config.yaml
num_hidden_layers: 12
num_key_value_heads: 2
norm: "rmsnorm"
norm_place: "pre"
positions: "rope"
rope_theta: 1020.0
rope_fraction: 0.5
beta1: 0.95
beta2: 0.95
batch_tokens: [8192, 16384]
doc_mask: true
train_tokens: 87930000
Each number is 128 + 24 x the weight over its row's rms, rounded and kept within 0 to 255. Layers, rows and columns count from 0. Numbers have three digits each. The size before them is the row's rms in percent of the matrix's.

# q: layer 7 attention query, 64x64, rms 0.214, rows 0-63, columns 0-31
# k: layer 7 attention key, 64x64, rms 0.218, rows 0-63, columns 0-31
# v: layer 7 attention value, 64x64, rms 0.205, rows 0-63, columns 0-31
# o: layer 7 attention output (transposed), 64x64, rms 0.124, rows 0-63, columns 0-31
# up: layer 7 MLP up, 256x64, rms 0.236, rows 0-51, columns 0-31
# down: layer 7 MLP down (transposed), 256x64, rms 0.227, rows 0-51, columns 0-31
q0 079:164151125092150149099150078143100108163102121127161156148079133133165151134087143137146130117160
k0 069:128140085116126094110146110137167155104138131045090127170160131141150158115123090103094098150121
q1 103:112108172148124183118161108107133153117117097159143108128139144123148129159134179139156135120183
k1 077:129115164173153145151154132126151121168095129162119115123142129140113084112144209105148137118132
q2 107:117113148164118169166177133079134134101125137138143111128137142138166149172093139157173125149166
k2 093:114143116167149152109143105164140141127113108149113103110139130163175132100167106160125150111134
q3 126:170159081127105148152157097112081145116151108134149138116100104149135127177123136115155123130112
k3 093:145144142156137160129137097121114155098092134186108140134151124137152130115174141131149128099114
q4 109:108143103113145106140105121173116119149143123151150145122129126162152133181152130085145132119116
k4 084:145154166142128161125151102130169105132116114187111105137172102157153157133137142118159150162123
q5 115:100081115129089135145166163095135102132093120078132121166158136146144171152121163166140148164134
k5 106:156089152099139080130088140128155131174122150132149142130144165102163132105127157151107153118121
q6 108:131141139064145076106143092147134095141121111105120118147112129141156176096142114145100126141143
k6 141:111164124108108120135173133122122143154115135100120127111119143081094119137101120176105134150179
q7 112:145132129113205146102124113140151164113149083141127144117123077124108142141122122111099139181098
k7 116:108101121110134130149130120139131155147179110088112111159123108161151107163079122100151142108074
q8 092:131125187136123141102140127110128111131125123160093110068132122103131113156158126130182157152175
k8 076:124118157144164132125156188165145123127116103115114142120116167124156082138159162117120132145173
q9 082:102131113121121115172114116106134156112069100096104106123130159111139118110121118148128136145126
k9 073:142091103118171137122106166159098117109164134133125156101161146135143117103166123141162155117120
q10 113:102099162151155139157095137109163096156106140108123119122120123093144097107136101135097124115153
k10 089:107116126106149129148104133094148169126154151061117120109077133137140138094110106119087143143121
q11 102:108089146185163189130142151089119148128143120151149146080125119132126109153135132114155132126107
k11 057:127118109122170145118137138118145120117123150137165163142160144157132107098105098169125146134111
q12 147:150144106163137123170113099124132136113154118123163143100102127164135097156139135103170124133097
k12 107:161142112157168179139112094121103168084114147164120161116108130119149101093163122124139103119133
q13 146:139155155104133133084137128122127130128099149110075093163174134090118155115122146145082140132141
k13 110:117169153134111076132126149144120086162153139096146118143106140118104145138123136139157200130129
q14 114:122090104105152113103096182128135145132153147113150143132100121099153157121128134157141132126143
k14 117:129103137117141124121105138102120155147092112138131076151127143150142209102109133143129135183090
q15 123:108097175150116107125141098124134095133126093123117137131113120147156123169151134096129127140109
k15 112:138147131158141120120103076109099152146090178115127161093121141123149075105134126133165127148132
q16 107:098100117094108117137128140111136122140144151123125127119105103091126117168097196128116122141143
k16 079:143086093151119171136118111099099119089146123128136120065145136138126115087141135143148117138130
q17 085:076115094128150153126128157088123161100110058150152145163151155128161147118146157112114114124085
k17 101:156098161102151137145124168101182174120123081099152090108110145188119128134156126125131126111097
q18 102:124122134094108086124140110155137147111156146146111093126112097142118089109123110158142106137130
k18 105:176144137142145099116160119146179172102143116123116132091138121104125118113085145147126160095119
q19 085:105160108122126120139109090132137119109175108145165141149096113124138125180121084093131127118118
k19 109:139104094102142149106142152162099157130152150123120107102144103109110133128133167128078113152125
q20 079:128156181142115154091098147128109139110117181153117133095058112127146094103130117145145114088113
k20 116:168087141125124087141160091120141109116180114145150159110147123093107103126101146105122142092127
q21 078:136157127165170122154108142114117167139147118110179141095094113116159082121108119107158116144119
k21 083:135154136115118120175128135100143124141100167140106130152145121084114113093087091158074139165126
q22 094:111109128122146109132078109109114142155156059136142119096104125137106119095115065132111133134102
k22 098:134132116128097154127126148155143119140085141116182095134126122103128114140113137176072149141131
q23 088:116136134127082143088159149135088094150122082105138133131170128157129143140174171147118142114135
k23 098:105119108111104145123106079155069098113163115114169122145142088147111125190139140103157118151135
q24 083:155124099133166145121131159102127170137114099079124174126167111150150133131122167116141143149128
k24 110:137152118129127131148145143116136126154106155122130170130118117134090137149164114138124118176182
q25 089:141118154139106124167180096132117093112134118104148126132148140070150118137151114134136114095160
k25 112:072138117108147135142113105118119135107133130131116100149150110078156176142100086160119119105143
q26 069:117196128151186130143130090101170146147158135114173122130129128149139108128127091093120113144089
k26 078:159135115128133124146153181121151146143108154144114117133150121118075098105083152116063132148095
q27 068:126116106081125089140165138112181154147134158131088123130135136133106153138129133129110174159125
k27 096:130112112172134112121136127163151142138154112133174147084129166169104129148178176151159122105117
q28 092:092104158163129140080095131160138127153130113168104113146142150159094168120118124107146148111102
k28 107:160109162101120178057099135153136115132114092135141104149095103166131130134169152085162131114147
q29 094:143143131114103115134124144099104117092100122122156146171106153131164126076138147147138081084123
k29 091:130096158093115117168153110091090132100159120097140121120123179130109119154144124152129148164152
q30 080:116100142103124109122172146091142163133133122129100115126166138164078157110128150128094184154101
k30 101:153115132164128119119127128172161149143141108129171139093114152183108115172174169127175126095127
q31 088:161091190119093121101134145089136085124124153109114120108101090098115137139085119169132129095119
k31 106:137122164099082122172112072108110092111150151125164109109125108122135151157124118114152114124168
v0 090:112146166124135156112113132123158102117146135155116141119126137134135115092144125137141151157146
o0 097:117159127159116117100137128143132104156115138123095139103163097121094153128116086150088160107100
v1 093:171153078100118117110107110101094148133130180126084123138133154167130138101145157101130106136137
o1 094:144118139163097156140107128117108117132116113148132149153131144127114152153139104123142117103145
v2 096:134138169134141115151150106146146159161167108116184152149129133181125114155147125151127129099110
o2 078:108157079103163116118133128170120101107171106109136135095092085128159110134109149130163123168129
v3 082:172182096129119147107118089132092131139089158113082121123142167116115111131109146094118117112167
o3 095:126136132138098132131170096118122133125111127151157157133109131113131147162130137161126101159146
v4 091:070127112143116113130093136165147089090147115124090167119121087119149142082153105146130140154176
o4 127:144131102102100146127129164112108146124158126052124124152166125127124124154112148131127158155099
v5 119:137108195137122129167113114107160118169147118125126095144089135147098118137112134151116131082123
o5 110:105124136115148115098152142171110123124165122139149170098106092087145140106101163101147107140152
v6 084:148134159117161126141144090136147158154160139118181161141118146162113099142130134159133113097118
o6 082:108169098143160125135134124140108137120148073118145132104089081117140115112104130137133106154097
v7 110:098144097138118123085111131161126116099081136138069120121132109099153136126133114100138135144146
o7 091:136132141124124148123163111098147152137102162169117106178186152131108144147129107155118145158123
v8 110:153182095116139141091112110115086148130109189142086151117129149143136116094157140105134124114135
o8 097:160161124177094161153106116123104139134120116161150140150139156121121143156154109168137110125131
v9 095:163185120120123131104135090117094142155080155122098114134125167139136120142139147096121128101164
o9 092:118150130145105144135161097134125113126144139162132166122119106106135142177144135170144132174164
v10 092:108088128106117092127092135106140148152130153143110127181129127176146135138137145122134117118109
o10 103:136090122120122162107107175144113119145101119139137108111125078146117108121124120120132115126104
v11 104:107098097103125095127130144108133168135155152131138145154156140190162158129157135120137108167104
o11 124:143100102138144172142065164108115112115106114106156086106120135135140093115144085144123136091110
v12 101:140148194103139126122134103082115122186117133130112139137160179206125110142137147135122153133128
o12 098:133149120143130104139138141173123091114155144137128141064128122088116130120186090145156180126145
v13 101:144146097139121151132097141076110152156117152147113128109168145106138178132130137103109136154137
o13 135:109123151175082164116113126113115079122086155131118137115154120091146137163119126118159151092123
v14 095:077089166146157120150133151139174116113163098135169128128112095114129138150121102157140145118105
o14 091:130127117094164115126121158137137142131149135117134097111130108129143087090126150101134147138114
v15 093:179172115127128157108143095093081148135086143126127152136167166118118124151120144103112119141146
o15 098:119132112138120107158129100098133132105084171125108133097091113134132115168119132148109116152120
v16 117:134132129092131132113140123097069148158086119120136153155185164192135132127128152119120138131125
o16 117:127123131133082068164132102118144108114108159136135129110121147148088114143145106096153175089119
v17 096:111063167123108109168125158130172100123166089118137092139105108134141146128116122164129141148123
o17 089:089079159112149110084153146136139105131152125110089141118145083128102136116100140089134151119113
v18 099:116140096106125126118109120089121154152093117126104119144183154128164182131114132110104127150147
o18 107:082104142142094156082152127110124078126085145120144129100128075089154142180113129125136153112131
v19 087:097146142159155154112135130143118106093106132158113143091128108052114107123114120149124139147134
o19 088:118185102143155108140150116113141163125114157090105114142119161113133145111095129134096122143108
v20 102:132136103128134136105105115148138120109153164166153166122146122137125107096149123145157129147118
o20 120:124184105172151140132116103118110138168101114176121129142169120170102142119117116127131127134080
v21 095:125113155154133152165134150112135122126128070119137122081134117089105134154096119145106147154127
o21 085:117108141115115092105152123163144104114145161090102133135114150126150144123101156075135131134156
v22 082:115115074119096127117125140172103090092110144115118134119117121101163133082114132138143121157171
o22 103:133112138111110118137158101074136141174101097139118124145176168178092160117148087140132127098100
v23 110:108139110143117133080106136140117106106078146146059106116134112105140141115132118098135140141147
o23 097:130124155130117143125162116107140137145105182170104126170199159119100158143125113143134143137142
v24 093:078145091149155114128153141180155136086122109132178139098145103108159140131127109126117132134144
o24 115:151147119146160128123169135131131115163148126121148100134155145124147122153149117125138118113131
v25 074:161135166140143153111107116048113161168109161155148143107146139127098118177131139119119133121092
o25 111:146132133139140148164104132134122139084118150137107114101133163093145106117112117131166107116145
v26 089:186189122117156141101127087110099146151105182123118152120133173141118098121137147116135126096137
o26 090:158172123178098150169124097139111146127136121171151144124117128104119126149164109174142114157127
v27 098:118151096117106099114141107153106172147095131113114107162167137145157145165109135107116116141150
o27 105:098110114111149136103163102115157121104094128114118110120123091132138124160107127158136131179116
v28 096:154115155109135113142143097130127144163156125121164162140126146190111100142153137145133118088118
o28 064:117159090134144112161125116149099124121182095125148150125130099156138117117130134101176126162127
v29 086:122122126152107142152134154123144101110122080122115093095108110074124157120091120131116132154135
o29 074:125087149105106099085144128137145108129131167086116138146129167137146155137106165096111113113166
v30 105:104143089130140138111124132147121099080126161140090133118125123067143132090114123111139123152130
o30 099:151148145150118153138149147087129163160066083148145109143127131130099128118146104149072116102097
v31 107:141135100112137129124136113134076142151100131121163163131169148160114128146113153114108115106117
o31 114:159137123133114085191130111110124139124124130160162130154116190157124111133152125063175123091145
q32 088:125111123156086138161160143122116131134134144137191149141104138145110141118114126171125103129120
k32 091:165126152064123122152148106099132104150157171131140127129176134125131126123106114142092155171121
q33 100:149141133145080089113151156161116059127117156119142161138113173115096137110126122166122136127158
k33 089:158130151070133124118151122127128124176102165125141107104143152141123095129113114138097166194107
q34 098:110111144140168191145136112100137168116135119109122124126123063130137107123137142086133128114112
k34 081:102120099173127118158117131087124146076146132135138121138118092114149164103132138143133081099149
q35 115:151169110118167134151099118157114155126165106134154141114105094141148128132150124093144103090069
k35 124:143140123164120141166117093150110141075195108150131134146133116140161140135139124097150074100129
q36 117:108076143122124129110125197066156144111109128091121114115149125107119156112118121156101168167122
k36 125:124108136135102104119121170086144116172101131114156101107140161115109158116144139148106188142143
q37 081:124131130125115144115130167145105141109135161146115106074127081127117142157128113076149124151105
k37 074:147110125113144112126109105145073115143101150118097164102133110125108093108146159140114103156113
q38 101:107148136107097124147158084165101089111121122108135103146133128104143126159112165099118119153184
k38 105:101094147121167163080140134185142096145117121128104122143137140132122098097107103116138096163167
q39 120:134113173141112113125110167113152102142139109122106079132138144106134142158118113098158140144138
k39 127:150138162127136080099088119162096114140131111083118153149119152145112107142121123118153120124126
q40 098:145141114142174161165104109093172171140128091156133086136114096099151130156142151113117112117147
k40 079:167108146118146097091155107144096140132142119116084149124163124152184116134157099155134114115143
q41 095:131139114173129126136135148114153130115157108141088137157079103144141172162133142127159115104092
k41 065:139123148120169153119168118174128140101136099121106138141142134158149119126163113130145072113102
q42 105:104096144137122128100122101124164112141099102109096115137175139110121142120121127145111148165186
k42 090:079095131107130110098136149088143103158112143104125124109119156123101109120128144147085174158123
q43 082:145094150144140173134135124110136139130131125145098108087131098155138120153130143090128130143110
k43 054:111140095163138128091136130102060111114150112098098155112115141144090155096141160147144139120152
q44 120:134108139095066112086132121155115117146118165101129121144127139108139163137093156140121143155141
k44 077:159122143091124150123116143161185118137095115130158126143156135161131107157102142141138150144121
q45 149:120102139098080101110146136132123100113145161086110093166141129100144148108085148153122142156156
k45 151:097107160101130102107161162101161136140105114121131116137131148116126142126088144164104167162149
q46 093:098163139102080088087152142151120094119094156104127152146087112154153161150143098132140138135126
k46 114:110116107124136119132179119138152136109105120119141147122131153131125170136155143183096115140159
q47 111:118166154143086123114198126153154101080077176162083112128163122133140132139121143139133103123131
k47 109:104122125087126103125126162140109162144130106072112107107129101127127120121105118142117106105159
q48 092:149140123152111106140116140141150128110098077122168145111118091111129141145068128146159157121092
k48 091:081113128143123100129106142121179093123116111148141099110101064113145125172117092119165111164126
q49 091:097136152155174123143141131130136086127106117162101143130160153159110110148190118111132129129137
k49 084:124100138092137142140139114138098074135131120113112138139156130146161082140102135119162146120153
q50 084:122131126124111136117150061177104137139155087119116118121122177125091121155147138128149098120168
k50 108:159117146103096182139121097172084090112140128143165131120177117101100097122114122114139121148136
q51 090:122171080144144129130144094119133106132116130117135106135160127145129114138122117161130097182090
k51 087:127130132123143172163117121132154167127113152134115101113167170121095146165127097139109136108099
q52 084:138132097147145134159168126104167106128107167112103106162117162115117130130117131142129141164179
k52 113:095097094143141079130158146084177127166094129138113118164095123121147163152134114133115142124147
q53 090:142147080144120129137114129116126105144192132140103122146114125131127091107154116095105110144105
k53 105:154152097110145134127133142124139148141125130119126106167103158143132067117111110098104075152107
q54 094:095124150076127107137077152135140165090172126088169111091120156155109129123138118106116141130087
k54 098:166137131087138133100102162115127158119181092072121163108126157184108136118126088124127139149088
q55 087:159116104149116130116123093135134127117087133118115112148112118107104104134118139128130146146151
k55 091:118114081140134091110145144133167144165108119146142101162067134125143156154144102103113119120144
q56 093:147107141092090151075136138147110143113122107134133094107125086136062122156124107142103113086145
k56 104:182107091120117143107105146147135174131086117152167116126103107199111138151131088137087116132121
q57 108:148115150177133145132164138117128108141099141163150113137121110067112106139160141144144138141141
k57 105:080104125135128160159191092143108094119149136190155112117109153130141134135126136145130123111171
q58 088:077119102116130121137131129151126079133101143122133155162103189162121102094111106124129111105150
k58 120:089142096124123078127131155090136136125111141134086128159144141092147139126101115158141087140128
q59 092:106156123078125124115140086123081145117119148091095125157114167106133148126115112155092135133133
k59 107:188139129105130092114104141091155163162078133137126127147105130105152190169152090123129134142112
q60 086:122122138106156151101107152119117110136075165156135151116123155138106103144170080098143112135128
k60 095:141140142105111140151115148131106102091132173147125155114154147135145120089083172132140131147155
q61 110:113156167138161152114118131097119155130151157125121095103164113104116131090134134105166152128112
k61 114:124172098135164142145119126150091102151141178077147139094151174151155120138086150111142156107149
q62 090:157114137136102138111161121122135152109133061121129123089126102134075109111117114160126121136130
k62 108:073097136123119144089141141123108135145138076155130109100133093094086169124113088161142121126132
q63 100:119110125141155111190053136115150130154169106123126118168125154112128141127117127138111161138125
k63 094:115125145118145108174121125101160107156173094097113135179110144152166123138087137114124122124146
v32 091:085151192169126128131153118092146131128086082132085193116121155134084123144145130131133145113133
o32 092:132139116112105095111107089144147136126132102145136118104097105163144114154102141141097089102111
v33 087:160133050090124116116158129145087133132133176138166120124129149156168139110127115132124136140138
o33 090:095105125108142130163100162116136116141148148114137133142125130156106164152151099158168163158122
v34 106:151137125130133111142079120155147127169060151127073094073108126149164133106143099146133141146104
o34 095:144140105108150093135076158130121131135145103127135128137147106159114153113137114113167149145078
v35 089:104127138138101121122172121132109092071156110130087180161116103127102122160139128100152130069172
o35 083:136124123126118078148126153087127137111123133131123146142126161129113154081098132140103108118090
v36 096:133124145130167139153082123124148148160100098135096077106144118148091124124141128134137138149102
o36 083:137144112120133108125123175138126126116104130135148140151095146103194111111107141074187118132127
v37 095:135116078105128123118151128143126119130157192121211130143153151136143132114115131136120127148123
o37 110:111102125104155154122133152163145086156157167134133126143143110141120107150180117134129145140185
v38 104:143101168147128106151076135136118125165101134148132087084148149128127142094133129144129146143101
o38 090:135100149121117127112084146141157131161167130103155138115126098157144104139140139052143140103138
v39 124:161145126115119111141078129142132135174079163124115070082125143136169126114124112143130121157088
o39 113:127165122122169138125115148117106107133101141143120122132120127118092192141141091104144162136137
v40 103:094133124123117137118173117132112122078142080120100191155115091134088113180143138114140115069151
o40 095:127154125105127095132137123092125163113122131143122133156118131131146132124079141165078078131111
v41 114:121159145161120122122128114145142124116095127104053176096094131114157115123138119122135130115126
o41 130:123128152138156113140128114105105148120147100151136117128126152156135148110127144116109057149091
v42 098:108154071134181128136182124118089151145131100141139181128120126142106116127142119120125144130160
o42 104:123124143144103135123114130112177133119137145115149131155112106171146116088127132169087143128100
v43 123:074121115148139136133185111099121121100164094147135189175124121130090129148144141111141136113164
o43 096:118107140153107134144153132136119113126158134132183140130161146170162144119126155130127116130110
v44 094:092100151134134140146102124144159100136134082162124112122170122145058152112141127155117121158083
o44 082:136160115126157128127134133153094143153122108129171128087100119102127156168143109096154159122161
v45 096:132106133166169122140097124162150131115140111141078123105113094156096138104152119145124133117108
o45 131:143124148122143106148075154106113173129151092121101126092112138133119102090122120123094124107097
v46 106:160099071096158134143071132146130134155158162134158062124119084138167135114127123129122124160110
o46 105:138123126123133160143133164121108119144121116115118132137183142105126139110158114113171156166129
v47 094:155125161129123125130112132175158119094130135111090087122171140156135146085131121143133137126103
o47 103:127149109141149079142124126134131115153099118103148157138116164099177113087111143074157131149118
v48 090:090121191167117129139097125111174103128121072134084130135127110119079126127150135135134131106123
o48 098:163171076102113091108116134153095112145133101135087116085128138110138173159129094108115120104116
v49 087:124145089099101128116164117117102139090118119116109170150097089126142116173140140103142112096147
o49 088:137140117112139116157149143078091169104110127149118129164155169133103182123097098180118114148104
v50 098:162129136129143125139079144110136147190096156135170070106138163126162133088112122146111129180097
o50 074:122115139138133168104121108181135110142124127123133120103124110136126092166164120094171175110171
v51 098:110103144124094144117176125111122106078189115133160156184130115113106139154122140121136122102176
o51 079:125128134140092141145156104119118136107135126129110126059143129105099133160127135181098157091135
v52 125:168146166137114111140091135130141125169074154114115082090108147111179129108107111125121140143099
o52 102:140134100092107102122105094148163073107120148094115122122132138145144104117130120094161124127139
v53 094:151115147159116139122065142138170129116107111093094102122098103099134139143111131141126109103113
o53 130:162156118121126128123128115092095128091120144102058121123095149094136132143119113116080138117130
v54 103:103108196147107113115097120145167088086148114131099151123144135145100140102149124142140131095115
o54 104:126147119120167089130095146139097135180142106161104119096107156127096135142141126106106128118126
v55 125:183139162132112116121087143172134138154104161100108098083139153110176139113109119135130130136093
o55 109:107144136149126119136131087117150075129135132127121137113116121115148087109139164109120100116149
v56 093:147149121121162129138083147129158149169074145121122081095112145128173124101123116148116128175090
o56 071:145148110092148150105122121155125120139122130121110106152135117119135122142135113096160147145150
v57 112:114119121122119142104185124125105126070184101136136160171152124153083135137141137126142121102174
o57 086:096157140166150144164127121112102146117099123145152136087099155106119137116082150192113163120099
v58 110:128111157141141144139082130149148124139147071142087092118131086120089148138124120121136127159100
o58 120:161153156160116139165142101125123171114119128127170136128143120090160088103113184091132148083107
v59 094:170142080096122121119151129133074155143125186125167126112127151125196123125107129109127133147135
o59 082:089085177157125176168142126094160129109150154126166133147144111152108088120132165161154118133137
v60 102:146119081106155130141079154142130138160136164122143075122130111146167139096129122139120110158105
o60 120:130136137115150155112118159144105124161103124109114129121172142098138133112148130116141173156138
v61 108:165139176121105107132087140172129117123126158124123084110164178153146152072122114157135141137103
o61 103:105146116162153093114104150139131094184115128116128142091110129120130127125134130067165172124135
v62 116:169136140119136103135082131128154134169086171125145075081130162127178131083112117149116136179097
o62 076:134129125130156163125113125159139108140137130141119112117123121143091125144174112092180165120147
v63 092:150122057114123114117139130131092131130134190116126147121106119121196127130119132115129128144138
o63 082:104065166132136177158139127075137157144161149130099125156164107138090148124145113145134109151089
up0 099:110175105134135095099102125090153095151100128115109100152138111139150141124128105124126152201102
down0 099:150127143125147185097111150168111079107163102157125149143152112107129149119143159184146070136120
up1 105:147094133110131095134131174157133106152135122138081110136106139099104130126155133175083151162165
down1 114:183097105132126103150150130135106119134123133148073117110152154107106159098141145139116136168137
up2 093:134123100120115106146058097103144124153100122110134140123152150095118189078136140146153158103108
down2 098:090103129148071157136132085108096104160178135162106110106163151118123121145140153136178102113172
up3 097:145130134091120141118135102111137106136179145122097137108099104111102126145072127117096178118138
down3 093:124123164079130140183089137058150148140112109135095137128071119121115139108133130122124114139131
up4 088:108124137106122132107165138169124080121080163146149098122150128140123126170116146181130129108137
down4 093:141119103108128114115142127113136144109134091103129106144168151112132120062139134099092107173084
up5 100:125095131126105093108159134107150136138120111139148158146118112125139143091151148165093126140133
down5 102:103150168180128116084126089133155136138157150106116150130112113175141116158123099117144157127137
up6 095:149146178076158136109127158147129120118135152122108100146135104086145106117101131144107134146171
down6 095:116105118168114075142131130104124123142096077125089121104162150141138132112099139133172106157157
up7 104:146123141109128121144148147152114087137106145150140106161083124155167161135143136138113183155136
down7 103:171111116125126192121145135142114157118137141134140135132135126138138139160165168127152125165115
up8 102:070139158108142112135120173163128109110093127122083093124134120118137158144068099116130185147123
down8 102:117133113155128152132115135172169136107124168106134141151151095180126109137130080137123130095139
up9 102:160128147097090130143093131094142091142110073113112148185117110135112167117144147136108146139144
down9 105:100096099140130106173160135119072137118144148142106168135109134137158142156110139137141128089133
up10 100:138165150099107139109148139129170087201120145116099101151151115149105125109101160153116140126146
down10 096:097148114164145170148157174097157106109131161167149116136099133128126125099126131126131114100128
up11 090:141139139145113129144138114148153124114083137158123090138148159123080171119159099157086116120130
down11 091:085149123149148107177158149102116086132153140130164148105063107143167120116151149125114117089151
up12 096:140158133141137151132154153098121098148089117132136131168129119146089174134159142148116114128151
down12 097:172101067094134133121147125141098111141143144126128121151074121115104156119174122166118128113122
up13 102:098131128144138117103152125150176131120105123101101110155109140057131153091098152114124110162149
down13 097:143123123120142098118098124132122178127104132130135115165138138149093134091102121091139120130124
up14 097:146091087128141091139133173128156142117132128091172150119140130105141106154122107120099142169168
down14 099:102143133103127128116137127180115140083160139164160110142161174120086099114151107133093142149130
up15 094:144080120116118086115142151107130150124134127105125156111106128131106132133098132180095125122146
down15 096:139108137131093178093156122128135081148166112144087123159139109091129164125120130120144130116111
up16 105:147153156089115130065126150110153131129102192110106107148126091144137128097137115126111169124163
down16 100:123130123124125151131137201100130149090134144136163136118080115162108085143156113110096128131160
up17 095:117126154098142152140144154139154152113090182110161103104109143104102144148098155143112162166149
down17 096:072124098122115099106116098150130135084142104144134121078104105125119133134116110121157105137151
up18 097:143112096151133114125140167092105131109151089117118112126124145123143133117126169139129152132133
down18 093:114110106194110112128156128111110151125148128091130122091139121138102135121139111107142138107076
up19 106:095138106112129110084096139077138136125140118087134124123089117121138139147122155123095135133137
down19 105:141127127192120153130150106123154105150126148120114122152156114168082151096111179121115154103142
up20 098:134124152158130141097156129108129147135120137126110090136161122126126110126143195110116119156163
down20 096:126127156163119171148104094152129100137115094153133119115145179082122165129128061143138167125102
up21 111:142136150157136130086156135157130110143082135106108106192162137109159121136085148111138139153102
down21 100:116118123153167108108112168155152132128093079128139132120109149117129165168131139101156149151127
up22 095:130104151170119114118129151106159138094111139127110143119101129116128153120132132139119127125135
down22 101:156131137141118137125116097136123105159085109113095139172098121169136146126121133114125111085113
up23 121:154139133136067131089136123129141081165075127126126155123155141130136159122127116173135136100149
down23 106:144115133153108116147116099157152141130133146114128156124154135169134132096165080114152092103092
up24 107:093136169094093097094158142078118124145117125103093126169132141152152143144070166122112142124134
down24 104:070166113162166134166171091125149163137124145140120135117165098133130107136121070124144133146148
up25 095:132130152126140129149107126104185133121121151125103147155138116137137130140155107141100161125159
down25 101:152104142106103145126078134156081185130125108119150068149128135138142113158165103091115119101135
up26 083:163159124124107094125084168088154118155146162131165095185145084133134130123134149157141121125101
down26 083:129163127065135173165158112092114078120150144096091138149130110106103126142152124114108123119113
up27 108:090114143104065128123123130113131080165127144152105115118099131100125124145115145130104155127139
down27 120:125118109127105125162143095113124143156094152153132132140117101141108140083097106165156155107109
up28 110:118121153144152136110152098134125090117124096106143156130133142126101168092079141166126137168115
down28 120:159142113132114138115111161138104120135112144122094158108134159158142105091119122134112127081122
up29 096:130095101106147105121160153153116133143102147135117088145106175113170098146136143119084132148125
down29 104:138117147131119120129156114161125124107155100162096131119140141082119107171126115068085128136123
up30 106:139119117145142111068134133108154145128157105063109064176164137081113158139119132126136144102111
down30 102:149126138172138139094082130101107108121132096140123192159114114104122171104158132139135151102076
up31 093:154118153095098131106139114173160139176104145130106126113169164123137145163117161125117124119144
down31 091:127141128127122141135133110098087135124102107153099120099070113093129154105119134135162110131123
up32 098:153109102123135122125165160151140134134124121107153100102152102104158152126103132138134132203129
down32 099:117117110115158090091153141091139169135086089111115132132151074138114164103124122117109169157110
up33 097:109142155141130115122125133121130120124122161116124125115093122110159138093092115137143174119119
down33 098:142116144138124118143100108138124065103184134143149175154127148123139086148139132145139093152102
up34 131:119119137080064095100154123130113132157114146102117112154153144100116179157107150145109125179140
down34 117:145131123095163117100120111118125157122120157116122096087137092156111155138154146136144121138182
up35 111:170131099137098108110174139150127089140132124119121097117148137098149104090118183127138143119100
down35 114:184126115131119124153125119101130151134147128144135116112137135183147169124147102146128127108117
up36 098:104146117144139135156126166130163091151154144103133064142179106116150093123104108131156142121139
down36 102:133126119148110127134101117156184124111097103104143169145132112121094176130125129128186144092100
up37 106:139119159126115149107081150112106097147116134145121126142145180105121136080120165121123196126157
down37 111:123137119149098148132087125166139141133092101107109159098109140129123161116120155107172145125175
up38 100:125118152144106116126112141172124173165098161127119141153142161116119125111128139143083145084138
down38 103:164082121135138105116086113136113160162184138147137175114096143120091160131146092153139103126110
up39 111:123105135088148133114118123103107105119104134138149156156152140109111155098110159191125118123146
down39 105:124125083143145148115123118118100159131125136140096129139146124127130124125147138148115041131099
up40 125:143132109154090098109099153132152119097118161097136081130117099136161148132053140171148133153120
down40 106:125150095151100106093130132121126135083125118128152155094098093162151124167128117152177096150136
up41 096:153118141110093133131104162153122094137082153140137127146117099148144114169078171128129180133160
down41 091:121122131093135180155102120134116156111117179173142123103098138112111142117108105121117133144153
up42 091:125121163079074116143152118103137117113147151127124126113119136117112101149100132128152201127147
down42 092:120103121154091140155144097108137152136117137174150160101165118123113093158164120115179127128156
up43 102:153128141089105120093139163164122111131103156150156113136144123128102126132125148113144124138160
down43 099:119144158114143123095126106152097136101112110107116093124163156123151107103154164100119144120149
up44 097:115141192086112119098151129128159102114112138139086123130125139117085118125137163165073112137136
down44 101:149101114095093148119141151149085109105144114108161129119096121143154101105136125159117094096115
up45 099:120113153123125135137103113131114145116124128096118069181168129154103131092132138154132133152140
down45 096:122136131160137099137109121147110115131123114146149105072126134083124132152110147121172094101115
up46 102:111130123117115134125130137120151110132142144117158149116142149075109137099116101143104148179145
down46 109:167124133109097088153123122116138125137095165119174089107123135173144101141155115124152109131108
up47 101:111140120099107073088121149137152170164161110128107139161098141121146166128080164133092123136173
down47 099:103109138126149193145114111131127099097070126140112082137158131144107114124140144141103152097121
up48 094:132140141101120110099087111131161085151111122107097079137117121158120126123168126116136144152116
down48 093:134151118096115148168097133097105174096154148120104125125110174093157099116104150117129143115158
up49 098:169141164122117150130151122133107086110159101095118107166153103100135129064131140145088144104161
down49 096:122136119132155147132174088116134121111113142121171143114095113106108132098151119144142152062157
up50 105:131116136140117147140059147101150116095156174080150093136106104088152125092132126141097139126111
down50 096:133068133119115147116152106107120094118141149133085125124125069126118084132106108096095140136138
up51 105:117106132146097112094111170211166097151126130134106119128137175118111168111066140131134134140125
down51 114:124128126166140143127082143118170121116141113138151153113150134079130130121111091105130152160146